config.toml
num_hidden_layers = 12
hidden_size = 256
num_attention_heads = 4
num_key_value_heads = 4
head_dim = 64
intermediate_size = 1024
vocab_size = 2048
hidden_act = "gelu"
norm = "layernorm"
norm_place = "pre"
norm_eps = 1e-06
positions = "alibi"
qk_norm = false
attn_scale = 0.125
bias = "all"
tie_word_embeddings = true
parallel_block = false
init = "normal"
init_std_qkv = 0.0212
init_std_o = 0.00433
init_std_up = 0.0212
init_std_down = 0.00433
optimizer = "soap_variant"
learning_rate = 0.00706
lr_mult_up = 0.903
beta1 = 0.95
beta2 = 0.99
lr_head = 0.0126
max_grad_norm = 1.0
warmup_steps = 200
schedule = "wsd"
decay_fraction = 0.76
decay_shape = "linear"
final_lr_fraction = 0.0
batch_tokens = 262144
max_seq_len = 2048
doc_mask = true
train_tokens = 605000000
max_steps = 2308
dataset = "wikipedia_en"
Each number is 128 + 32 x the weight over its row's rms, rounded and kept within 0 to 255. Layers, rows and columns count from 0. Numbers have three digits each. The size before them is the row's rms in percent of the matrix's.

# q: layer 5 attention query, 256x256, rms 0.133, rows 228-238, columns 128-255
# k: layer 5 attention key, 256x256, rms 0.137, rows 228-237, columns 128-255
q228 125:148111171115196102099134098120159127101106090130151152106130144137115134086107077132097091099144149161135149080151140137116108138164137151161098084146101127143104080103090099106077125098148115103114139169159096097097127159190106126105130158125092117113129179159075125172107121102129130071134117143100158068124167154095117172089095201173084121149158199150115138186153110153120144100129
k228 127:140128178152118133121112133149181134063086109139145126112136064168185109072091084160071089138150156136107139105142122095186143151186125161168085147146125155115109137126091111115144154169129148120098127125142072140059093130173066135180105103166118130113122117157092112088138120152157126102155097180125125109117119137121170137111114123126148101162128208134186137140112148177085129111096
q229 119:108110100108097168139164125130106136080106139090144140140088070116114076110165142154115150110139125098173147146118130098099151118162182117115124151092063090141091134092111143083125143174170087102133066095154216160087078081123092143103121127120125174137144073072099155121143136105170174169114137141156167134050092113101139102097133181128058084100089129153149097154121109149101192147147
k229 127:091091133138129193067109119072128103074151131118110084113144105098028119097155152090153177119148136161137126175130150115084174158124128125135137100130104150084043098125036181136072134170134066073123128155136093132104075118096097154087159146088172126107121158141146172119116082116115164148090116188120182105081172143075093105124108128153080114114084116155118050103157121108078103138183
q230 126:175139148129110113176095179122081120078117137073176107184098103106126122142126091113169083118121075085108161119121038156118152115113098095095093112098154165109110081126152134142104169128090093092155113080171092140042151147126119150060118105090098116119141186120128087121145126130069121117079060093153124126125100143141138076113147124160137123076147094168102140118112065122139165218157
k230 131:132100109105138098196113115147108121188158127152159148170124123118123166057111150108107094150071089136147153158133006138147135127146117146108137188069179086083149137102143125100102160124131112108179143165127093160157156109100107196116069148097158104118093138107124183102126100156129126119096104181147144113130137140144139128097082101115115183128152121148101153192123147119159130168161
q231 121:125183099150177178111165169100144134116163138137123143111190113117112142120170120115188114178128132135159160158127111136109134110077165088120199158145112057099157135151104097134130131145103115183105131126026066136142156169119074085143135131156107164089108163103114127118063147187128135154140100098162126133109115103129198098072072119125155133108114115141191151127123131117106090142127
k231 127:151170089133140148114089176115110131093139145124099164128125142113160127085158145121145112209132116122082154181125146103158111132108141129130213139163128052154126175094126128119187081088169125160091113148139114147116116132145069116175177150157107094187076085079141077130106115121109144151171130074171114082066097185109143163091145165103092144131096161163152044131051129126127125179100
q232 116:132134084106107215146137114074162162090154124186091122148172143101141093121183139133125147140120152145081127114152112106105141115146109185090119151134106112111064110091110155129082081153085222126120141056121167164154111141085138112149074117118173184118168140161162093140107095153115163152133142171117155115113148098120106118199118125159070082095086148147153145128103139155085122120132
k232 128:111152130141102156123068126093118119144196081147119101152149182115103115069139121174135156102101081106120163137159085096105105124128130105089155099187137076171130191131101112041101076128140146150139149092145111135181163111128097098138186094174156124137142140230156138118124141143104117077179107167146119111146165070159150157167160145138144121172108154175111172134174147086130130113098
q233 132:122074180122152124163125157064119098135170111105094145157128130155090128162152194140115145110096101148095115157083053109132121181128136113087173114133157114200134098135096157114144103119144116189130141123155172173103150095104168104142071153122165155106169115085140091102123085168141135073083117189172153125111141145116102142136104091107151136129171120165126128132161137161094106095102
k233 127:155180097087088119170127153073057140136113146070139130165109169119152121157088205118117120164124145127073120122141120136079193153127126140158169106111171104134097144134087150128125042168184104134123169114122131093138160128111137184154069047075149104084160132151131084148145126132138122176142126175143148137114162091179102174097051146122122124100131160117165147099143068109092088145156
q234 125:173013168112097167133193130113117137182091133146104153094113186110132126151085131140121133088069133107125145144159169102096163112124084112151125134096106199157176143074162217153151080105108207142082182100138103204114109099189156075144135101169137099123146160131144122134068130178113136097138107105173165104130136103167105110152153119155123143114131108122141115218083114092103138071096
k234 131:110094193112195054098147084155104161120114146141088129156134121179124088101144141155091111072050087155107148102106133096126168133136085096136108135164138105118124132123113195169119053124121153091140117109094117102151178123142112144178191162082098146118132124166137106138121136180155144109090110153163168107096143127110084168154116107140166105135094139147136110116061136134111154076160
q235 118:106145142095107088121103091105126113141084136147171120142244111075121140161073097136094150172136132181189119160073069179127141101127156180122142077106118130123116120059128118179126120111136186105128108185143128113099117100115133113171153115159123169129185121114126112105160098099066113093163141160099085063145085150129159138106158089168115172127163129106161148144181105138146117089141
k235 125:138164159088129077129166089127090101122076155163171112121112097120116113106088120130107159141134100108210138100080062204154123097134142164109155087149086092143119159128094126191128141147060133076098140141096162133104163155134139161162201128143093136133137149151155131110086121110086087132154135101147079144109080137102120166115152088147137140143081150094132113137132134135076116181051
q236 121:071132131123126167125124178105128098093159142150173146165149162091147130113117147085115145089126111112176183088172149161070114106141144098159111147099161135152095146164143170134106085159139128130097144159118078117114130128095158056132135138151064189151054155145198063154094103149107112103109107084111100100147134147092093123133084185139099087197187112172149114022118115127104052148091
k236 129:130056122158110148105161141100150123176152181099139091181106138139143043080131180117135134138090077081161138085081127167099103089088133110168117140096156108123096171177169103087114111154123162132072151131125096062145143160131143093138117111157093145154162148088203134140133086085139119119149127097115116085139167152122119127063084111139143097117154118164112113069063199140134104140134
q237 118:139126173134172119127071133176175128119066167145091109120164140120167085172153111102113151121075122083145161107116159174170189072077152102087116144118113101168160137156075131096121150112096164094165173133067037106097097123128144183159177163179154107131128095132151127158101099161122061106129165121088148129108147141125211141117159158108104120134144111107108116127102105106157177151121
k237 127:113110164159089194090096152132117081113115184090127148114127133219119142150055094082048070097092164167155126122097102126091098128134091084102099152150102078159124136098065102139164105104167176118134135134091125128110196078130167144119117157139160130153157096168197115150158091116149135138134095125098140100090086181098140151135101122130189113099140106031144112132139097053160126127061
q238 126:158082105127118107109120117125141171084083124134166110104117122139104137146145189103193097150068184150106102067165105113119159138099123146092115166156128125134108149127115158107137099045133072091057092128153100179165086150116100126201125143172099141151111101135194036124186127161100129117108149140157114098133168135127114094083152156140080140132122091184181143149091117131109138172072